config.toml
n_layer = 14
d_model = 64
n_head = 2
n_kv_head = 2
head_dim = 32
d_mlp = 128
vocab_size = 8192
activation = "swiglu"
norm = "rmsnorm"
norm_place = "pre"
norm_eps = 1e-05
positions = "rope"
rope_base = 10000.0
rope_fraction = 1.0
qk_norm = false
attn_scale = 0.177
bias = "none"
tie_embeddings = false
parallel_block = false
init = "normal"
init_std_qkv = 0.0625
init_std_o = 0.0
init_std_up = 0.0625
init_std_down = 0.0
optimizer = "adam_variant"
lr = 0.00246
lr_mult_up = 1.14
beta1 = 0.9
beta2 = 0.98
lr_head = 0.00593
warmup_steps = 282
schedule = "wsd"
decay_fraction = 0.936
decay_shape = "cos"
final_lr_fraction = 0.1
batch_tokens = 8192
seq_len = 1024
doc_mask = false
train_tokens = 92760000
steps = 11324
dataset = "wikipedia_en"
Each number is 500 + 50 x the weight over its row's rms, rounded and kept within 0 to 999. Layers, rows and columns count from 0. Numbers have three digits each. The size before them is the row's rms in percent of the matrix's.

# up: layer 4 MLP up, 128x64, rms 0.148, rows 102-127, columns 0-63
# down: layer 4 MLP down (transposed), 128x64, rms 0.127, rows 102-127, columns 0-63
# gate: layer 4 MLP gate, 128x64, rms 0.162, rows 103-127, columns 0-63
up102 102:513413513538482563482496522538522470535405508468505471547476645477384514518484565452459527560509503503513422539576434499472522489402520554546442631510427554477480513552545459459495480473522428
down102 106:500504543482484441533563521460495555505547536644458542429511451543478501515545446515523520435488445506574561455469542444509523539545508519444681389547551428497515457499476536561486510560468520
gate103 091:541471490579511473592404539546484519468474471429415549461412501450589481438553462486495522538450458489445488475490470464527442549517572574592405494560533439503466554474557498424546567581493498
up103 091:490500520468529414517539451614587514491454472482497509497481447495533449381463471491461581525421574514429457548489511495467562503409573629428509488512516466429573491461574528436535524520507539
down103 092:498543522342416484484563500472499452524479528491478392465545517453489478478500532506497608468495542445535504514448533541467447516436476456425624489430557493489470508545421516585557546417546476
gate104 105:571621554597459655488553535477537579528537504518459525459493399500487536592508491580536521491504525536504544563514492547474553602548520543552461488499538531474480538544508469480424479528525578
up104 100:544487516432624492537503571441525408470531636503508372511529501479420502506479503598471493478540484544475529500506487451487411547542561388544487465517397487515506473575504471495503448540490492
down104 100:517545511571485582508576506519500559494596542532525529503538520497557460511572463555558461494530583477545493534450450585507565558646538554552513557491498520460437517531529492377458497569478585
gate105 080:519505471504503520501443474469483496512547532597382491491534474617544503482411487583436502549444542608477599590489593483534615515464495476495495448492538549484500561487415509514479577491476536
up105 082:422487519501533496489496403510567591517535494383492525448506432551494471486540573514506458484488461452542476545344441493469463553487574508475482483500512491572546517532471402497594407478493589
down105 080:496503494459545403495474498509419440601435543538496487546428507554491549584557530455526454454493517568419497498665528528499634566407518509478445476518531478510530497532554528487491542471512530
gate106 074:454433549431591475475532459456483507478458515412514444530417452453538526462561434456491604489419447452475439494424406531571483470520540513497429469556533514536601456526441526495565481567474446
up106 072:588577521521573510474489444572502492455492488475582436596461462534601498529534496485536524581393597533630562485484461544513521512485491468412550561532505507594472547483533479484494537456472468
down106 079:554497497420506584547489546559553502564485498462527516471424463480567469598521523520561481539496501538498541534463499532479452445530544474517718546499479407563490483499530482531463560433444468
gate107 093:496436383481447481439435470525424516422512642424499479534470455499469511523559499519502478495515493540524401458443450501496462492536436535599453464492493533533505512501453488445640535448422542
up107 086:528426526546475458454506530446450593546531596456525453509524447470479460530472510548465509515468413416579403451427504561462484429393429453579464464517471529429516541520484531457535454493423439
down107 096:523432426505446439447523549539551572467460422480500492575499471472470620467551459408450491541518486512456456512481562553513554543481466480611637527468476489493508484418494532571490551481426564
gate108 119:446477511552495447601453573454543470504545480563525572472481585503445505646547493498522479577517473511537449602522448471526567501442496556519493505584483462562538497472468527479488616538456591
up108 127:540474490455534559401465444472468544438567529441448434535460393502448507459463432457480538455602439537559548443444476462481444580529496502504421483457565555552413565528572450478505467469481536
down108 124:448460544564526496580447570439474511528469525485506533429553620530474456522534553515534344547444482483541456613496483541519543454467487540571474526598446454558526496510476568506470554570496516
gate109 112:540468526575540480554454525530552519505532483603406515529462570566502522475517568492549406460490441509617567580510457438510494516524534451415520504595434503461428516504543538456585563458486554
up109 097:509481522517590396504462618449483506493499431512425487488513573531503549488503572481538431441539486483551568547548516527448468550500549444423556546489429505384441492519567540543589497421553536
down109 099:531470558451449582481495454492538438604478531585449523470583544472440610525553515471500462514525540415578489500442541424411555518528542482455653551553503491457537525504488495491516444481513513
gate110 097:457454511472520584442523485463424517466576615503514476511449506482506491643445426488590517440547422449517460504448465495521503542457559470426443477478491423558487457534449545408540503542458570
up110 101:616605516536485581436430484497451456525567486549503536483490570520541483537545466481454532536430457467457434541522475436448521512473401623499504541514481546520458597478598530474487468455423533
down110 101:552520500495509443489439506465565614527501509423520516486531556491574503454591528467508487595506493492499528467528523505475543467530468545615563519555543479484523545417549532695559468479458520
gate111 087:357462535452582524509590520486512471485463478446395478526406438484485558489523501477580482503470495546616587477487486549475548449486617505475550491551439521451490474552440499586504496471498463
up111 096:519472374475530546506415535508488574445515550463548503481530477462573531547410475521466633495560504440481408520552562518524456572436510516507596456533603459535507590520518478464537524526523472
down111 103:509469512480545542530508507540457557462552539474555474497342460545625550513513514511508552504599436507488527464447519516566465503461511457507501516482498490488480477540500485341537607593583529
gate112 043:455591611445563434507510453458488434495551494458528581685491510523572526461494536493540539476483549437511502475514578462480614402441482483511470437529544505493485468530512474494479548507517455
up112 045:559422483557552432474458485437460520529488530510542501475480486550540442459505534534476472474594491464605486465449541583391520450521433520460432566587578526522480469446365439473543441484479501
down112 044:516505501399529469478512517447511456537581553539482526563399521497547532509592538505548604464477563433598451508479498483511569450464489527479373414511487561486441496534513554385512474534503564
gate113 095:469543578431519494506466465479498555489531615402438511498486475481476493563456438555498421524619515482534498488402425521459523465545485508575361464577478424530448465546470473518453485557512486
up113 097:435471559541464462542479432443448537517444453489485581454507557572538521498476474552475551529506585527450450459509514372561468467496550444535486617569504585503521466432481569475601493457543437
down113 106:466514505517439436563487575468494480565399459531463563510558508555583490495490465503528523567474493574489500474537563417543458501399547545455624517548450583477484475463483565439629496464494473
gate114 101:477549507479597527451477492433407545537551515421531477563519393507539485536490574461507476408592462549503503545474560538484499564576542588466506567587588454479545527469457490439512485567519440
up114 110:514541491510536527501476513387495516462549498555457445511524463541466440483437513439523564434605497514548502432499501507486628486499570593443495600541548425512495499508426390486447485435572554
down114 109:532489524532618501479506438456502530560499494435522490559544465496550463515503530426435498420582476486570491492521469493501552468503567534433581509575591400530454548510441466437527414423610463
gate115 104:473479495420498578496486534484482477410481449459468475450505447397475550473431469492465506520443536537585406511507458562460473502519442515521494560435519385455347483603463490537484488582496504
up115 110:600481431525535583566502530467435508444486521386475484493500522460494526436474530510620509588551484481436482470527479405502496451455596541447512488517504461499480525479552402538629532548541472
down115 110:547471382478541544537460461557368513429562545475449510458485476479487589475484534523522588527557466571440501510518495455473463476421471513461384459509450452505463504523492391451549558564558515
gate116 113:461466485547554475413470474484472497434478551511439455418447474520495479523527466431553494491474496568575610461474503475609490516522486480523451413598372527505465453528492454483546531511539638
up116 109:512521489591454527414489556604540404525460422564502533474481618569430488554488606422477564558442510481443483474461462524467501513543444529411550510482451501473519528544494494549482501464501598
down116 113:498580509429432508515563490466475499572495529503500564499573538484464438428451580573571549601478534453410462495566449540437499476456541596495574533488594536438583521512541513556446453517489493
gate117 111:571545504484544566468477459483485502484487560406468432597456506489528470491506423478482475479582472403495531469529488536536459564544572473519420444453495407522466494388447539447521544636531447
up117 109:538561596512429592520510550484537599467514471475509533447486496530492501510576571522500536452507478528483440532521437462496520560654464484516466583461583575489483553490511410400544575541502485
down117 108:495512607502530521524500551511507509474574463506575551462582475443555566447565548490513528609475462541469429500495465454539438504583438505561560532467546528477434498407485411606547563514428505
gate118 106:539464502422484544505506468483631494580480603465560539531471494579562473530631439503407512523509478468457498555526470509530540434604409479547587481480553585525538513481559507486471504486486486
up118 115:464537506619557524475502519535440534498487453510546427489499511463504525475416521442555444520505573504545531451441536526516443525400604529421503540476432397403385507559473558529531453537502522
down118 106:516487452431548455536475510491562486511421540485463578420433531511524423511523449524427404537520472485466432526495464511456549467581489462488501478562541518639595506491582480438401553428539510
gate119 073:393483552436440415524559526385514532483505538547461424446529478468476500487577491465539366467461465520467507435496493426553476424566475527477519503589527450522482535496379552504491454489536451
up119 069:530495549408539520477558594458533595416443538451443406528491519459516504581471503460478459518530536513474539477531472516486475489503553468534482648539542438471477515604393556486575480567474489
down119 071:425494580484435505533523467396441469433477486455520539483536482421514552479492524481567407508525557511489512476478506450530449460509495572386666522480534417451497456468507581557464433459478492
gate120 082:484489544413548514548534499491431465361602426512466495467393421544502542493519470534414544441509454437538553457446512413516550530529462474457429527514467528518505517455473504528391460542538560
up120 084:506457479406491556538495540511399512452541498507512426446461359561509582524486497557454615439548528448496535432466517503454492469568487455447516496489514492452532498458485451601375489495496567
down120 089:537600473497492462508514519504526473483460571543504493528534468471520524501461529532505577344553480380510518463599554519417413489514557463458629491564510533442543561513536517573515443491491457
gate121 085:546410485424581507414470502508491411457449521410478418516519506415430544431526397409454533477504474550480534455459528420440479426496458480546444432448541559440504525528457455479553490505492479
up121 091:573514500540539561466439532417418475543488456592556487566528507550480436471444513544462568492488441559560575482432536572494460586453573490574525536489411591474496516448526497488567532415501547
down121 093:460484507493469567530582537464514511544423481560511452531477457538570427477395523545519522528552516479511507408481545493382578511445600565547552584488380590517467479495487488493464563519485552
gate122 095:344529462472557542477502501476596561460483526428484509405577525461573491571451456456479470489534452492508506537506465456518528446451549538440454425560501393486406543480533497470566540493558451
up122 101:308513485508612511473528470456541472442553506484514453486502514490527552450516545527536462455520524492531427479543493478511497527511595470539484443493558433405468520499355522554597491525514464
down122 098:331513506511546515562449525402489528544559464451539525489469538521462469550507507490498546481515451518509466442507535451512489493430538483411502396501503424444400555473509432495528512538604390
gate123 073:464563523467534514600520579476473455580523606499591528409586474498508490481605485485520516522589507463441503422449393454553479460560452501482492473516459547395498516541526533458437477505515552
up123 080:498538448468564498464456469440494534492542513490426496464488384586519478440492514585486478433539544536523487571458492472514544523632498438603418488519533465435483610610463528462516483553484459
down123 082:400512566507518576558562534460467560578507603474519534414607411580462563483588502441519495521519519503508518488437357493508466457553448495571492442485474506444474517504461476538496465515496541
gate124 169:533490556428523474534450564506441540464570514484424463543415504524532482497584533500487454450507428516528519489494482440456459491599460542635458467556571478610456481502507467433542613565502549
up124 128:535549567437476493496445521480472548476585571546512403530525528508613537504620562517514462461397504458466452450569598552532446483535397450512500574494482520491491494515488521447517544569442444
down124 121:552534483522472544486463496470565494485545425487496516548502464382508531483463511477579533476537531538463487519465609513621468492566431399491533583514452443425521565381516501449491445514403532
gate125 088:529570505496514538463501560447499366408521491565471468481501477432463566602554509578455492510544512567436465500490507588573572537551563569407491593561528511589496514504471460501451491501475489
up125 091:609478529510465564534552557432502548468501507463442526517583497534445480477499518550466462461602412554560442567494581552514459523609551477504446460458496354487432566509484492491539544540508515
down125 091:501514467510516552506496575379474393451491532540484462442497482398449475545592473515501504446595486516501466448528485543581545524573563500466637540529547497631461534518500474504465507555493478
gate126 106:486545524548499541451470485590632627568497487530497538445461461544534409514415494614501515456446503541546516527472487515441528484493576545457413451481506503462496477620430500442492514524511536
up126 107:509531508487506488484481497630527446546419494605556589473547473558533455556583534498526570550503540529473485517538543433637473467576456486464502501523487514562515519479566574478563618487513462
down126 107:486476461440457450596500537391391467404527519484530395518498508456511559504520480434454466485491506457458528542510462588470433485483439508492577574502529498475415456434515512621549482442566480
gate127 095:560507608504583501491458467522566446470565457420433487494518516484603589557504557499472542453466387481492533496418425401498524521437488461534462531505567525508495434563535420545431457507514480
up127 089:613541474532511475508558515562565488545468421479516564539549548517548567467473526471483542480493421490429593416550539478492515450453448498478555491465554559426495421522569388568519509394494466
down127 097:455524540432464413481530494555446572468454498546532525539526507433455454547374492523496550541541665561438446497524514647501479511547488579445514484492465572455481501497492511485527520523459452